config = dict(
    num_hidden_layers=11,
    rope_theta=10000.0,
    tie_word_embeddings=False,
    init_std_qkv=0.089,
    init_std_down=0.0,
    beta2=0.99,
    weight_decay=0.12,
    schedule='wsd',
    final_lr_fraction=0.1,
    batch_tokens=16384,
    dataset='wikipedia_en',
)
Each number is 128 + 32 x the weight over its row's rms, rounded and kept within 0 to 255. Layers, rows and columns count from 0. Numbers have three digits each. The size before them is the row's rms in percent of the matrix's.

# layer 5 MLP up, 448x128, rms 0.115, rows 26-134, columns 0-127
094:173155106094141128163119128158063076117130095205135084158121096181121084175073084104054091179116140098111115144141112077152094087108153098121141136174141068152136181130117152166134128211156160071190117116157116114175118168119142110144137098086160134096170107102156113144143095143139095112130161121116146081084094089107135129089147125108093191075104164133101095125125093136073154143131
091:093098143129109119159147172073112109101102168099126131133116112097108102149112142121163134136095098040128196092125114097106164127136130173103180071160141105124110129145147058088152174169121169075166097073149062159151154174141100124139137140117154121146118122167090117190119123054090115133107172050109145132142103088122148189088156105115106097182081143133130170108126071067127138150100
097:153104168147118105170175102080163087143102107139139146125086185150158159141071098174090169107183157161176114142113102109142130145151107156152110116135121102130046151098184181173109069076086105084124141140127081135125162147118180145116100135124196125149168074056104080154118094199152158148105160093085180156122096148105145103153164147132113104151104103071111169107153120137122105139149
092:108103138137121137074053140121111164135132045215113088126113122195135153130097156154215143112113066171118160150122120139147170095148122130135103153148114110136136088141119138167129139137061041108142133114144069084131060121149073221104140109087156150128146125138141126134171136153112133149106144135163122085124152174114080143123145173081171159175161153168149116114128100117088122107112
102:170150139221144122125123142072137129135148166121081144052125120142134121154083082113158118140133104182097113160140083139112117169132187155126064072123137165172175137070147123141117128145136204171139118143121095139134166130182129173114110049226138119205185101121133177136128125164109120175140133168118176116131144108149153125112174138108093152106164141154167130143074114106121113128119
094:143120141147054123085145114161146086172112151116148116095147106137134215133093110120125128147115115112152120136114108097126130118102066139119187187140125134176088141137084175122097084041139117130191136142193132173112171133120115081134134099115132091193136132112181090172082163169107122079110141120133175169151123164080103132103159087193145156117102101098145127156120091157067116089200
106:136182126166124088124119111151077074128130135127118104094134175152094183141153163226130119089103114124118157101103096136098148154139115112096138165103065157134104105119076126133148166138133126098090145148137099130123030098122198178168158104123153132133089094105110060113089130163159075131175127097109165082158173083135150140116111088064104176065125154133168129168116081124114174145095
103:114242147164113172148111104088120158061159157191128116092077064170124123133093160137123167158095129137149190130093132062089132116105178082128138136117112120087113181095153091153102146096097126125159084126146113091161113126156154120084147114094173118135135175107141112110120149101125161116110159110149088150149147135101101069174114112117104198155107125095145105086137132092201146078070
105:130132160128113153169136104126104166105161149126099095164131127128146136097075119134175133173123122130142114180065136109133095079097104078084098131107127145088091146080114134181148153125140171064097170120157100207152105171124162149186088133121162102125162130174173185130147096187099105178117107168090163115151092114181197147089126130118130121106118133100159063129114157150062146057078
102:045120101132116111123175118144087098077121134155084152164133117121165146070143139121121148132157169116164127102211105138119136142111124097121133127073142081116117143136089123139183096096133122187107102137154174049112130089133118108128102146143139147172175133062136113149101163059126153074156164137132195144193137118089110158135114137155109119207142081053183109110163095157105119147078
102:076052155123125110080127145142149090138105097122138175170095136143158155138107119094130142126055103115077154127076120183048169101120146145123214173132127155149137118082129145098209070163094078130148102108096086113116071134080088122159147060096145113166161085154100105110151142104139145159155118124083116150117141088136121136156075205173141141133116097130115146119099140142133181155116
097:108130131096219066130113136157109203144150127159116143153118183100137130109147189136154130141087146132157155135153162183168199098172169076138162107082109158132102103180119123103098134128084136156165092156160122121082184107110119142083111148149142111084086081097197105178143182118133101147126135180145149109111124158081154091111096113073105196122105109145141134125093114121068090124089
096:086123100127158113086114174121130130134111103102099091145124189067141136128136065128106128100155158132088165114082042144092081092097129111188133071087119076184180134125126124180151129079114088093151113134097146133099124161212125148126199093102102129108201085160161094161122077161132194121097124117110138148091117089073122122109145142140179096078102101148105143146102130097118118105116
096:096161120110158130171165142107062094125111049171141128123123055179134071147140137085116117105148124137110094144108189110118070124121142085136114086127181107091114105127140210132122099124080140100184120091129091154107089174143109113186139082054112112122128075107123156167091127111169166146057110150130204103088139160099146159127129156188122094111141181151121164085109147145126123134129
101:153064138127135112106099092143155132107144137091174191072162134144186136154117091133085124174149133125101145080143090138144121133108030171110138088163131106145146118105144144157155131079061104143156124147172101138116152068166097101103103174106104091181114188135071162131113194110127161108119135119119138154078092110148101095136178184163086181172142121140132085151167197133178124112109
103:131119177137119139090111162108120085086088098130163088096164136094146063101152136124132147125082132191136116151061160087179182176136170144093102030135155106145156142112152145132108147109141091077151193074182151096113121083128078143100131143122151124126145084149104169155113060123120130099126151130197150101147112122183120159137150134115157171172107123108219185113109164135126106132115
095:144112140090156133110119115160105146125100152154101176131174146117132153150131169130112168105160124178100164194060151105124148091119152121139138122139173173146135155114076122128193186148081210148187102130137148091130154163120187053137186149087112107143167167182123174066160149125069141128148126108146150181127103114152114112127088156159084126109131151127109101140149165155196198103175
105:123151135158158112122115112115126130162131128167128025094120178164173146096091089122107105096104089100205175086108110123097129151114096139048164086168110117161156101108147130108132099100162186105081127120127175091144099128121134135112108096168188105155189122102094127128141085119144079159129144088128130106139091117131129091188113158054121191119111158156147144143096159093191118211120
098:095142155135058162153129090130071075136134161083120142085102119164134185143088079175122107067166098133116107112142094096146087119160127079156111135118131145127095114168125068105108192178098127089157105157167119169159093124171057096146092101119138137113170133116145185122134094158160171105175119128121085143177121152146169103075163211111147152119152087122121162092079177128135152122080
087:094141069143117088118137114097123135115088093131167092097076124104146140163126059155128167166124152118136053082125146121126084094077059051141127149139098124143131109100160153200138094202140128115168137139097196128121135091143095108157105103138056115083131125148129111137091094131154129157153118194133133131058098054123085063086102092133145099113143140129125140122105094095096147084165
100:118168124156129147145092120147059097136138099119114153157115178185097168145123104084116162140151131046127119129096138148073101079146183111177175137138149073130172129148155165161092161161120128141106081210118073179119162144129100146126156097098150111069115135108108088155144126105148134167138140097096128083125099105035105124216166145101143141136133107107159146158106042105110136107125
106:070148170144159148144147085123155083091158163076116184127087157163113081111132194134092129099147106102143170111088086119138067128160118116157120196121150098121130113107142148145143102134179091125146140085131118054091079120154129133111065182154104119123146085132134151142176110086150083143115181161122112102177182203122132068106142149069146082072115117124132129138162183080118121164098
099:095143172096101134180133146090107137141138093122138171145124151149149128101137112136152167098127115064166088114090098189166095159081086178143118128080144114114118145169124165166175087129107134142115077101098087072087137064089086162098140092111108103181105178128148165083180104107143164157165150082132099132116115115064182131079152067097137123148183100152179142124137164176085170131091
107:109181166153135104089120109125094136114136161099128133150117202157100175150153100147074138106149147137150159132159155160202123142135116077161109107116099136141154170135129142127147134124158094116133083088158180158121106051106078117139096038081141114124062094118149112132143137120113189197123131047147188182100170146116091149152129131164156142142115113173072127127141139077135133093207
101:121068131090134162122093128132137098172115139183127143158132095086111070079115152123158098080165117134116130121116176168163190116159141172105185098113079153088110108110128143112080128153133050137155140131120103099086168142084097141146158158176184127129132172133161112187183116179090100116111109079121136133156148134061125190164146164089112100169146131146223146099153176159120151160107
100:110170094144115190151134160132105124110095116137070176116127162115107087123149072111173122147166176162194147138166145164104131151174131165102125175134141112169079121073113108124083127134171126179133175178103099113064179154071109128103151095109107151113098095117159181111168134125102137126162131137148111099218221173136113117191149105101092126114109161087151102097132109110071125117096
118:093110163121104192075134161096152069125102118125194150122135103120109143091047071092083146092162144103135166064168103136149115109132100088187143139170109126170192104102112127078164113085117146134089125161085122143136112155127082108107193130165130129125131076164117053104151133107147151125086086134202107157086121157096128089091080115117133149115132104156147057139088126164098106148106
093:085095110167126137151053167073165120123117150097133115161133139149108017109081122122119114153169146079134119195121046148063144142158146126150037120129144107099075176185145117111114102155155207113125112146164140141164159143132117144117089154148140145180072133152113170196081113138133147169144098131115143120130163104156147126096139145167110148114114142167184155111132138098102172137134
099:140105148143180162149108169185099130139118089124145135138126138162108132153111091112144128077147147086132148102154105186148111139166121104140132150109162069128139112150072084128146134077105098140162168100174148163065101161206100141084157128107178135128140093202110151209161112106126145058132181152163188130083161175156150066121110150123089167102158123113141093112092095090068149164102
114:131155145111069097129121028210120097099096106147159152176076124139105079129126103190114158134172128158134160162151112049161086126164109163160144170104141144189160151099107143166110124110117163170159151150112114140190146166140087109102127097127102151063141126157110111094174139168110178132129107117163151127117175111208127149153099160115096147102123112123142072158113153170147185093105
094:126150156083124099089099120107146144142143104187109106106183198124069158147122106144092133097134159176157160105137117116085169141161146142168125094117057097128113087103134100092150154136126137149106130150143048113073125082109134122171159148091101166165154041164070147095134150114094100102202141128157127141129139083151148113112159134157059134091119160172122155111163055093184086156142
098:116074180148127056073096140116081140084099130113116146181135047142152101097167164124106134140073075194120117172108153088127110174121108161097107127130083120102163142134069083113102123152137150090154137108068132137184165170109063092128131146104130123153103175133104167102143142151112179128125142175195118102159126189094090127139163109107134178129175123126141090152081150102168173138166
097:178177194112153120150131175096115117074152121119122145176094162150153112181103071067205138098121065122190153136098050137069087132104134111105108150112147074152156128132113131133142106118099121145114115079176132141093143179117128123104078074159111153057102127110153112174142107073155114118078171147126144154158181113148116159072116150157116083061114118111148164140143093089125135124145
097:107188090114084076164169125161072154175155128140137124100148147109128130168195122123152153076210114180090141120112146100141075122106158133158113105148159134132162127129087141117113117088151102157103084188147170163081075146108105124109112101083137139105145158122136138124124205196154173151082049159113134069157189130126078097162106110103112130145160150113119090116179162106128171112168
104:149183104139129146106157124138132118062139081059128113136119095091133131089136153108142141139092113166138142149156090169161108180106137124110131165057174076134125170123158122157171130115105077105087124205152061125138055149119117114109134102104165121156154145124126108144172171110046074132108143118127132118122113097056064122086145085072189098130188108151112129189146094131104157104158
102:186112084182132132138114075139122184144090121150106153112110154087125133141080107195071131139131150117126117190141160151145126060134149016099164153123146159135133143150071132178149136150119105098180105140146129158173189155101110151142145201116184156101151097136136115187178107093186138084103081111096121075127150078145110131155151124106087163137124131106123141121142105120132151156054
103:142146125140106170066073160152123145131091151075134167101070178168100142123162140065157161092115117069126155148173151130186097079161134122124165156126152130101064091117150097137121133185157124128066132156117174124135141121133183066141159079131160150112161079097181093150098147122162108138183144152148102159106094037160135111092145113128086089160092107120122096109155066166126121111164
099:144195180082161148130048105133151163154170072118154082104161184185175146095114148196101127123124173171129146091128099129171120182137184111114145137120121124102148147191131100138129183100110191148104118095109176073200118113112128124174080160158126096062126103149129125110182117127128076147107150156173119086123145143116085151167153146110139142160072131134136182082125148132135118154105
098:163077112141158040079095107090124095110136123099143094167090122150173152124068122132112160125143082106067106120119125073108094078134109139157096149121120139092098122155138098128082125126052112163088088135128125121120077187130125062109135079190113132173152145138117105116116082107183192147138128124100071183128085179149156111108090106139176102085163179167125091118116089162150111089131
100:159151108156118099074083118097137139180179146096140146120136150114197105103074134108109124103120093070134149129125048111188126125165141115111127083132070129117116121111153115197138112126111186131112122142110137089137102150109109145101137081206140130160215174120164131129108125094174193137116188166106146158161073124172145128077096126066146107091195159187080128130146163132138126130124
106:116120111170148107141177103153064147104179138127130067160139225170151128133086090172093126107126104112160053176083143143072160122146125016143165141138131113164112173143100144141151186141111081144131106194138141101194122139118117157122125167065139137104116083137191119080171123139136190102157130145116125106160199118110170136126123153152102108124116117117122140094104140127163155144128
098:086132173090175138176153125131104103114077148162183105146136083168082096111156111077108152139111109134155139132168147140102121116096163100148092091145176161067194185107112144132122093152106093164084184093089130111102064180188108139056089187156135107189106143156107115129120114161155127112100166120178145133080121136116067167125088160131166128104172130074152138157100076111131150118126
101:183123127144121118156156080151086120127089194117124100127125112107139142100168083109152122173127125127139132163160134151081149122081140132098161123148144070187085101187177162092108143086109171176115061199161101184104119158133088128193127151143091122114173126139150154123138126096172130125141094116094175093064136076170097140054131109129165193176132126120161152083133098128149117119200
098:192136064155192163091126123167121179132114123100135135142140091073118161077135201081132142113141172169135121173151169159105099124056195109166124140121172159161133110146196087093112113155129106079117126202123111094107122151134065160142137118073151128162105166123112118158096131152114111164152109105083122164191125112101117114099149115181186167134129092105053112134162119148139140106101
089:129083070147129155100119090122165078083099106090172156134158200060138099176089177103102127120108095111087090124099111125115156137155120110058110174090126142098165112033138132170127094125141120083212134143120101134097103113115163165149122115192078122173088115107141134114125152164154133113153144137178141151142138092125114167151138113103156082195156147111117068114188117096083086128133
102:111102101094137120153110089093112111128137168110124146089133082122141096148177102139099121162134173155078099098178175138093179120133082126033142138114106168166131151129103080117118141123137152090085225096181079155125111116156092146108138161108139076114103132104115182136090135090160118145171091082130128140145160065175149121100174057110046115197111101144169142120164143147108112130131
105:157146138137121165135099122151129138143097120126086079096186112076120106121155157078160158125133159098161127129082150104094134167156124158077152189152086115142088126136121152152132108128167103097146119117172228121092103101095162176145074132155109068117139123111116132127052093153110083118157112076114147153183188093123084153131115117060091050130088093153108074126065151170126120159151
092:150170113121088122139120147144113120126188158077085134097181159073143104130049108131133188093116118093123160171156125120076158078161142094105078159131172100103131146145071113155114120149180175086099104172179110142152138167160141129138118161088132168149159149139148126144193142108162209093175125130114193134114172152112151169113123098142074153096119142105163130159057099156102185143167
097:098187099157115110134134060145151147181099148115186102074076110070096123146126133077088119059134101085135115171113155115140146083171127112099134134094130144136102112147121150123117095091112123152144084164143113167117143155085151130133150094097130141123127176104194159169137125228141067080058057151082142143130133097144099068164134102141191083140107102161163104112136158174127119118137
104:139134185072173156084153106128069103103149152113173176107104089120121138120134083200166118148143153125168150108177136060159075098127103189158120110060121148114100124160157192106125147155090055119135132145113132137122089157180147096072140112113172135089159168080095112131125133169145182121106087148080100134091109180068138127121089138136115145124078181146121097170110124129100068112127
101:170076141131129125079155104094145122097119150067176125143112113114084072092139144097076152087133102150048075122101150115120169110075168102113113125094193071132131182113086123139155140156132122174132096096092162148137088098181098125142125133182110077128154159089103097131112145159166195076161084146117130191108104144155154180110120165153107119123174090114104126164134159185177116076127
092:096107110160171110179124110122093162069160142149168091165078124084134189061094124157132106167124122101120116120137119147136115123150140135218139097129153195128136124144095074121092146172128170191098134105141177085135109110149101087144114181094128128121160178099143102079093112113137166108156137164113087113135060080133185164131150143176060132123123131089088163143165133091107135051167
111:118089115130180112112148105153146116122114123141196127179091154090175131130146161180181135098160142159094137145111174099118098140115132107108170125087089174191096094122107100173180153110131069119154130117093127120107121073095075140141194170148126121164157184182165129148128111174045141142173141151079141104172109145072120118151153169095178152146156125107142114138195141191089147081102
101:118177203065125087092088151096168153136156126071142110106135144080109084138147191160079124124112127110169143126094078086167098123111094110113106152166131118165083136218091138153138108143052108152136167131148058151126175090074122134140126098102137122139104112127077142100123111130123127088176147081149149139095167145150130147119112129096152132094090165153137182189100119082204151079132
103:082136132135139119114152122132117120131195154158133109167145115190156087087039157141113145124134101100101160134120122145123147112132109129125106091132069112109124077079131158183122102082148167160212082123132134088078161135152132114050120182158127166160131045153176101179194128066141118114113135123155176125171124112079130141076148066085171141129148114135143126077135079142122096159134
105:160097173083133173112237092127117102115125111134102172080059071156069142172153155130121105144176152126127069101119154095162151138115093160110130125136131163115146132145167100132171138123024154106174108111147122135063112158114159100099183119152166148109109119155162140165102102173138104085147114084127109140109085207120114116111107124089109119153153101124066111108144147168150136177087
089:107097183133119136067152122132102119126150099175080121091151127150190079088097151122095123139096165099157124127133151228118148126148128117118170097199133089103136166142161128106169120092158150102119134098127058141091127113160179172103184144128152098136180132098147141163177189112127106165156136150156119119128116194066140112144152163070156074080082164114149063168103155155138140090140
099:087091132092133060206117153120143125136072147063162127197117132072067137138110217133162115132124129058108128138137117165110231149148125072101102119127140113144101137134135116134108148148165083087200036124156095122089162104144145120151132114149089150139098108127133127129116167129139114129084121133151122148109157078126181081145100153147090109113152128174149174156157151165130116147168
095:181099139101151147131065073115136135061154183073064091084163104182117097109122123098116112179174145183149160178193146128167128123136142091066185082167114168094155174138172103121137155143133149131153132158146136134149103139149157072184091108155169158122103108072115146105164131139134191160138126192090149169119108132130113110122108128110056137132142173118103118140150144132193145101112
108:084212088123093118152156157084140134156131138065099156059208099127107152141091100087153108134169168128175144071102090118088112197127082147097150111131140096122058076125167145111114112184106098112140161145113117102088114141158102109153104088155053114085118128107150135156119087110173111129181098123119131145107155104147136156085158084081128089162124141081106129045133109123138109158126
106:174092083149084137151108150133188059166129133120191137071149152155122168082087074154086070093147198099105192060118112156092136143104121106170148191105129130105093113154086164086155136123129126143063090133132118140112096062161128150154098104121127164117145161107135117184131159163093101103137074144135099149110073140132196108134123102097092103113105088138145127116057143106118110147114
098:125097156106130099144089125170154151068113148132122163156128047126120068143111179123113112168084107132101163080133102120084138122138146129105092065119130172092104112172089106053159100110130145153132183140103125133089105115120185136104122168111079117129168140108172175133171100115162162189160122111108099165154200148157102094156124125097073143153101069067128116134137112128204048103121
102:141171144142136117093075140156096157076160176101155056157137131117086080114131096107122114075117114019141175176075130132139119136155185139158124072098098090142114110098078117132118162141154158150165089112110089134159174178171156094110145105181127136186184156123156154133135114153172139160148121095111076144164079118161181088135113158113103162157093106154140138158155107130104180078130
100:131161125147128122104153098114157166144129168124171149129101110098095121144113197114145129145131148178047141158192137132127157116134135139133103135097138127127168131111122132086078104118106125098215174152133065172129095108073169141148147083128170124135167098105132132131108122125206137090114087194062093145097145116170145135131133152207123162130177098103063072115213116170183128117130
106:171115143145115098148133129126085183094140162115097154154148109037143126131196145121089148103145118191140154111119155136125159188129106163068152170142105146112072134124125144119132113127105100151177139122098109142124201122143188176105126156102140125151146155114148112107127135137153092128145174191112185113104228144144045122109052061110168141135131117120166138121174179157089076136125
099:133190115115075058147107110148127099120096127077103118138183114109115161071166115085065136106109114101164088135128104119162107101152166141066103121092084115124137149091154124086132098102085136087189101157180131111167142122141235102114118153130124113155174118088133105134079116096074137151137094166163137084152166089154181183109153092172084108097114123152069152129107094113129127159081
097:157093172098175185091136114078118145066138111075146101124130074130113152120163160115140155120046148109101167153155117137098166152105147128092095095059110108152086130097138134118155118126098190147129098128202047139118118130107141124182077152075079152114110119100193167135103099104106105094076121135146149164121185169156166126109117166130137116136145129118114177173139073125207104109106
107:168161111142133096128131078129170100112122091122142075119106129146145131174181106095164141106045107150150120083090136110106090145130161149196139117145202161196151150142111152109124076082061134153071134112103079053120066146175111125126127110142138171179115177123098123094088163135108125118082099180132099115111152113070149102091061138109114090103167128138116115158181112168088155150132
110:122067134057125116187158227125146153163137151128080090131157189143101116100139153156122122116129147107149073175117096145088159106174112105125139152142116191129133135132128057173131115110107086146130196104128117140098083162158100144102131131112173143155124159167119139206111103096143098080160082136092106097121075106202154174119185111090173158094130154112095130122089088145097133110164
104:140140103134171183082178105119196150129129175170135125059129146109169052137118147177154140141136118132112126098154185183121134134209112076150109155092122165141077107161160109158143132111145105170103161116147091177170197109129080153132144088153121131153088085146136043155054087136153136061119133107102113083109126128138078124117096076131157125158108151145126120133150099104097101169104
104:095111150120052117121058105163128119135076148149096123158116185173084206054117127127097127088065149129159141076144151099130115091145128118125138111089085130094156099144189092095159094088146134159142165152065150149145126106113152090124183120121150089089127160161158127144124090085111084189111140120176108170168087081122090090156113155078122120132167097135111132129087126137206125172123
103:111116091180185146109150091085119166151116112121138126151141112086143147128149143166129204095147117155136099166090142115094132174145162078044140159151169108153158143154132186036146080110120152106157153156058109153090123143120077122120117095125144173103097165115175173111139118145112128139179143184132117176137168146063192148126107113168062136133142100096156095158103096154124147147193
108:078160124173149173134132162096132142213121057152166091171166096107095105122125139152103131131105143059123129123121070196126125151127210141132113158098128125139125119153097078116072129151140100079119150147091132147157108184115157137064178120141172105112073108144144159171108121155186159168126055113119072125090153109126111118122106138168127074136140159166150069135147164148067167122110
099:091108093107155082155080106168167116093121160175137095153122112141128146114135082090141110119144139086145182143123050160141088107083156105121147147148119081086149132110095107078122133108172167143049115096115148070151132105140161142127133160081130170179143124135147166195109141109085107085051172100024155136156128067136159112119097160050146101110149115146130120124096135074137150124113
089:187113119083121123139133176131159123090168086122117161091108148113120092122132111113145140107164155150155108108137095151146099176194086124133087150164091154132151101105114149168130165095071094100088184090124128155137098151114107206118138120099145120160165059123161184157156108138127138141140168169108179101078150108121086127121101191078114118034123110117115145087125067021106144148142
110:141141180154098086125089129159123149100136121177148143133094149146180168188115122129140104159112100180143155062146074048145156084111114141097154138141142111134158127083137129164130135111110133143111170124143062162163104108166155081157100116117089127047194147109182072098124116134149108056103098113081158113116119112157148153096066142154114152130108063084094143076123165160095127103058
104:097100108199152086136120112113177145133122145128140121183073152127142107114130171118102163135126148140094173205121158125153133106134190069172122092176131169160140121116094151088121157074110140138062122134110141142152135163128124118156120137116160142113090186111112127189128145124118171110134057141120167166140175077134173136103126061157115137102152147175055146131208075120196108098071
093:118128058143172133123155123132151153159069108088077163155077131087154111061109121090086113102162079163140116136127116130165127223142146133090153160146125104144114119177104166113157109128165104110103089146123156100156108159129146060082150132089148138068081165183195131137150156124186101109108143128093149124125125143127086155080110103139153186130143147201083072129113160151098080119182
099:145136095116123088121136132078094162094142091058100144183122147066097192136160183174180158127069111093117110123130065086133126169157123115111128151125173162145160140117118134172152102139167128130170124160084114096118188143149166121114157114171127133105067110155127038130140107089127092148140113042121196158148091170114197113103099107142144144126141118116152086144153080094099113113174
107:117123085115119129123128140118161124094165116096182177147108103099069143174146111134139141196136125152141184171117139084160150108112101136159139086156147160134139161091103149064130082139101151190108083158100133068065168138079133132102084092115059120099126102134106214125073131092130161153159132086119058134130107132100184169125120079120189129111103053139080095135126127105172155130138
101:112144141075119169117138161146117147141160110128168090119144200203131159117136141111132108125127131148100097136178110103132144103122126146140082166097123082029079160175134121157134081118144156152140096164160199156097063094096169109120119116090171108167170120127142158165129092124062086164118087110113154128124181122128100038163122185127111129166143117113090117164174089127184159086148
098:139120084150056090167127172131166139071126150093085146115105127079130144162108083102089104188135098149094153081195143144158075160143121171098137088132110141166159095117122169121141098155125120075135099144117108101110070084110117149162079151175125086104114143154094212049113128152072134092168087167136132150117151104161205120132145111106091124148100127145128131136159177097188113095103
095:072094109095172100089096154129114105114148110115091123152142113126196047130224082131107087161126130062143135128101139128076106092149165147163126095105132144134114117130124120088144113160123183148132160139095156088114128114136127090118134173088144118126162099167109188142147118128174057078165113105130177140106103102092161139120092176091044166161135164183070110108083135082096114101104
110:175150086143156147150157101113115149097180135144119149122110090125116116116164150081134139082153090120059112157175166134164112083166164144175126089081118139162098150189133119185126131134090124131111147195104111095163140072105089097093150084134176139120114134151046147175098089130155114110120129147184086156116135169116125174142094065126102176180168100143182085127085185146104158179159
096:157056104085137124165127112145124104085165103153180145157088165070169118204098090128173135109161104167106167135108160147162144084101115093100145107179128151058155120100173099160134143115134110131157135135149162138158082133078076129156102131108084158076156129104084108140163141103098146102114126152201168075127099099109150166126094179075144197109088073127070125131117065124124133115137
099:107120153161164153064116169104078142122198121087154149163124080111152080147137131167133134165098142108105155144149142129149165149196135117134125149051122170075150128165100118190126156097129115168160122138113112171139132093136083074186164139042142086112135110154140077120104136136090154119146173144139154069100101151079153146163128177129127117226115188135080095169162143108108138116138
102:172104124140138161099160135158159122124153087136100123052134181154113136099114153145087140149122157177157179193133148166116140169143185087069132141124110176122107140145153088108156141182120088144201161186159134155108121135064118101183131131064147161136115127130152070205107180144139130127120150069103126143171139114159178143090107116110125146128142115072120167156188043128131107123162
095:116137141127200121093137049120143095143182197152135163148144120132164074148157130117080146109200090063173144112075080179145076116160116101125114166088171136123094146121092155107138044107091157154092181170088134112129121094157134138095078100117131120107084073141126109149110110136099150129144152109140139047113157112066109119103115077104129131139098155121148143100091181124084138138090
097:110100184077110155114103120112152158083160126139148145156165100067087105181138157081146132151143120183101113135093098157160154080097095156134147155128167096129133088129072074081127122125162098145135122118128115148126127107124061057059139147113171147145175173121113154163135138150131101073118084159185034091152106181105176134114124103143165186115174111108157113158180100093174122122104
096:085148144163099072114163156103125162124116152111086171187121098146153131154100157174089138133134166158085123139187133213092172095114140152113149099124135088124142127120101109143184128136091150053121135066125138225088126104149156121103169090144127140136116103089088173110134164163131102135180141142075153135089135063127126070052141161105138114131091100165134083098175099176101129148138
095:148128097170099135152141142149087143127155138146135147129107104124106144070138121156183136116037118148090148129174078123126157091105126182097167128103138105115083123111095127109116142068073145053089178087124084134180147052146146179167134102097139130159158157091084100117107137113062129063140139162143139142155173050062142137155147118167155164177094119134133167101150160116073146101120
092:142126103138084129185132120104108102125111148081123133174152102091085170090122155110056153137168141184116176136151102092175130121151117132118127158147175099123119196095104127079179103116150118159146124104137147130036121102080086140130117079144073140123103101166110123171096148137094114064130114144183160177134147086136168122110136085105147172098088098207083127176082091135120183105185
093:090140142122114174115120107147109101166134106124087094173084154151143119053153123181127140150080145095143122132158162112129133166159101133132117125147156093121114160133103171083128182111158173083165119130088108159161159106072113094111182144072127128135121147132114106118120057104150132074079116118158166105099135187107092192242132127109089145172146151119099128142142072037072144137143
111:048101086111071098106120161090147142194163110122134118124100143111150126130142140139115153097005141135124144082134132110111188176140120135098122089125119177093176137152064077112096087128120118112079108157129114160193139156165081151096163159145141105109101171189119136111098129160129102131083112099194113173183087159154158125137139158086132077118137126123153134122192083132120086154121
091:175100109100088135133098113124140198105141191154155127131150179127181181142137147148129105124105134087109159124157121183141140126079110166075160172090135086130096124058156079132193205121166086125176145086147119170107154150110148106139183169116130190131112106067143087161110123090132111086154080081113142139135143112107096134118117131116162102106138050136164084166188110119139128134192
110:094156154174129096129075174144118154120110132138124192146139126120200155080103146106101095169160138090139162125181094112101084130085113126062081181120132073156160120079065100153080148082097096124090135154119133132104091095058120121101107032160146124065110171091126124162125163129155124125102123107088159118144095157128175159147111118115126172188150157160072116177151103098114129154124
096:118125124083180112070117155106130122164103144135114133163077137103227146163115075139171142099108100095108116133135121150124155094135077044106157125079081140108111097187113148138128084157044099130129163118164090098078159110165088159101174102067154131180112131148171044090167137172139131141135135095156161115159112126143124134119159117097081161130088121185148112134182116149145099150140
095:106109168086101128121088136126149138117122156114082126119161177101137144128106128095048144155110109131186132126125157103091104080225133205064127100129211111118143154065085105085179142151177106151138161127176134132092127099143103098152105113106135113138133115125129155094168091100079148141155176080132113116171137156112085120203105154136173105085090170161127126173085124113155147188122
104:126131116072131145084152148125121103135148171131122106130107172132109164144096104127143107079043129127097184121101109161130136088133105169127136124186110119057092104129073092212117121127093145126102183152118134121115095126107106218127191160105076111181135084135153071145178112117116117083070174144128102112180116118123177105156103159091170132139098147093206106126156158143156160178134
093:129090063120142099157143132136106135130079105118136202139179100182125145161087089123115112136082115123122136188090126199105107091173090148145214104068175199116190156133093194172128120096133137099090142092129146164125144163137128099155141175164137124070158116069121161147156102090159157083151152132133136178126151092138155077070158160135136174110149174107127104144141111154145137149137
098:143173169123158127091106077139071096152081133127123119130170117180082154095153118100164159165127118152150171113102083089138118075102182152141141147118127092093114134142043071181104121138131132097137114110120140104171113152140170114064124118127131153092100157168170115099213176147132112122157149140150057086116193117120101141163128118175097165097119100147129060152062174108184159148152
104:101146075140200112142101139106119149132125081149125122079114083092136132130106115105133094099141146170117131133155179123134143164145091152106130115153124114127152123150087109138187115124159152146196123061115127082120127054133091097215093167135093073127126122188156069129142094085117072152173120126122133150149152122123141157124148130188074104169078111047182174084129115112093096164199
096:171155140122171121137121152098102133109149191151109170076140132092148113057051136144110154160139079092147095179166107169094138123097163168086085117136156146098132154118158157025078065165119103168097128063150117093162163128132133104118133157121094121164136089113162108162102126081116179167141115114146107104133063187125058112133188115113076117142130107156130101123158095126089143122122
111:134120115102122142117137133151119143094137145148108163089178146140080103149150130154132122139109117154119095153126153127115102058190122160153130040128085133153135113170158168069170116148139139117123164053203152158184124170085160061158126148139137142137163144127127172156150175180135109189164170190136089104135149075145140086141180193189055128112080110153119152112111127143133134176150
092:163158093125074187145159082156130095138128108122095166123090143171139160086079113104173155121162115145113132164160143125113187126145169088153121131145139131121161151095186132127112188096229061115194137083113136077062138118159194093159185130070148123111149116131108104111122124114097117144121144073153134160109117096119093142133080182148198071131148086140112151119126096119119127184133
102:105122085137070095167137220121131157186138110162111150167133136120174116119067103082164099137120154158182125101167131137108167145158123153075085115130093142148105094069181147134072142126123137096130186129182103138074057117135147148080126162128123087117105135154138141149148186178109080106144115136103174087160107143141171149112153118110067104114151107118114179119179120119066098167193
095:114104113097198145150160152091128172145155189163067151117106084166166040069110115077103119111199140146104116125087082133102143126105108134141103148112158110140115113108165205060129116149135080129109159114125158148066128134144204130146161116146106095145142158075124108196130143165137135123099163123102075109133098113030102117164154115121127111082146128116105115144100133081113113156080
096:139114139114096129170116161113136101132067097153136119172132135139127103094163170143155091132189121129097129140188160175114106145070125065108131101102104148154049124117179102095107174076131054143073123108143136125140100105153123167143107097082190123144159078109210153156134114069097087102172146160103135086097143055103178143132206123129118101166110129145150148128111110174093164143151
094:103115100080154181104120102135126132106131081156160125163086129094201159168179183156090124112097125157148188155139124085131114094065138157168123090140130149121163144180130142131165140170098070174162152102161211191159099154149156175092173144115149126130146101079155108173146151125168101186141136101142090077149141109102103186138122160080114096179139168084141155149144124128128121122064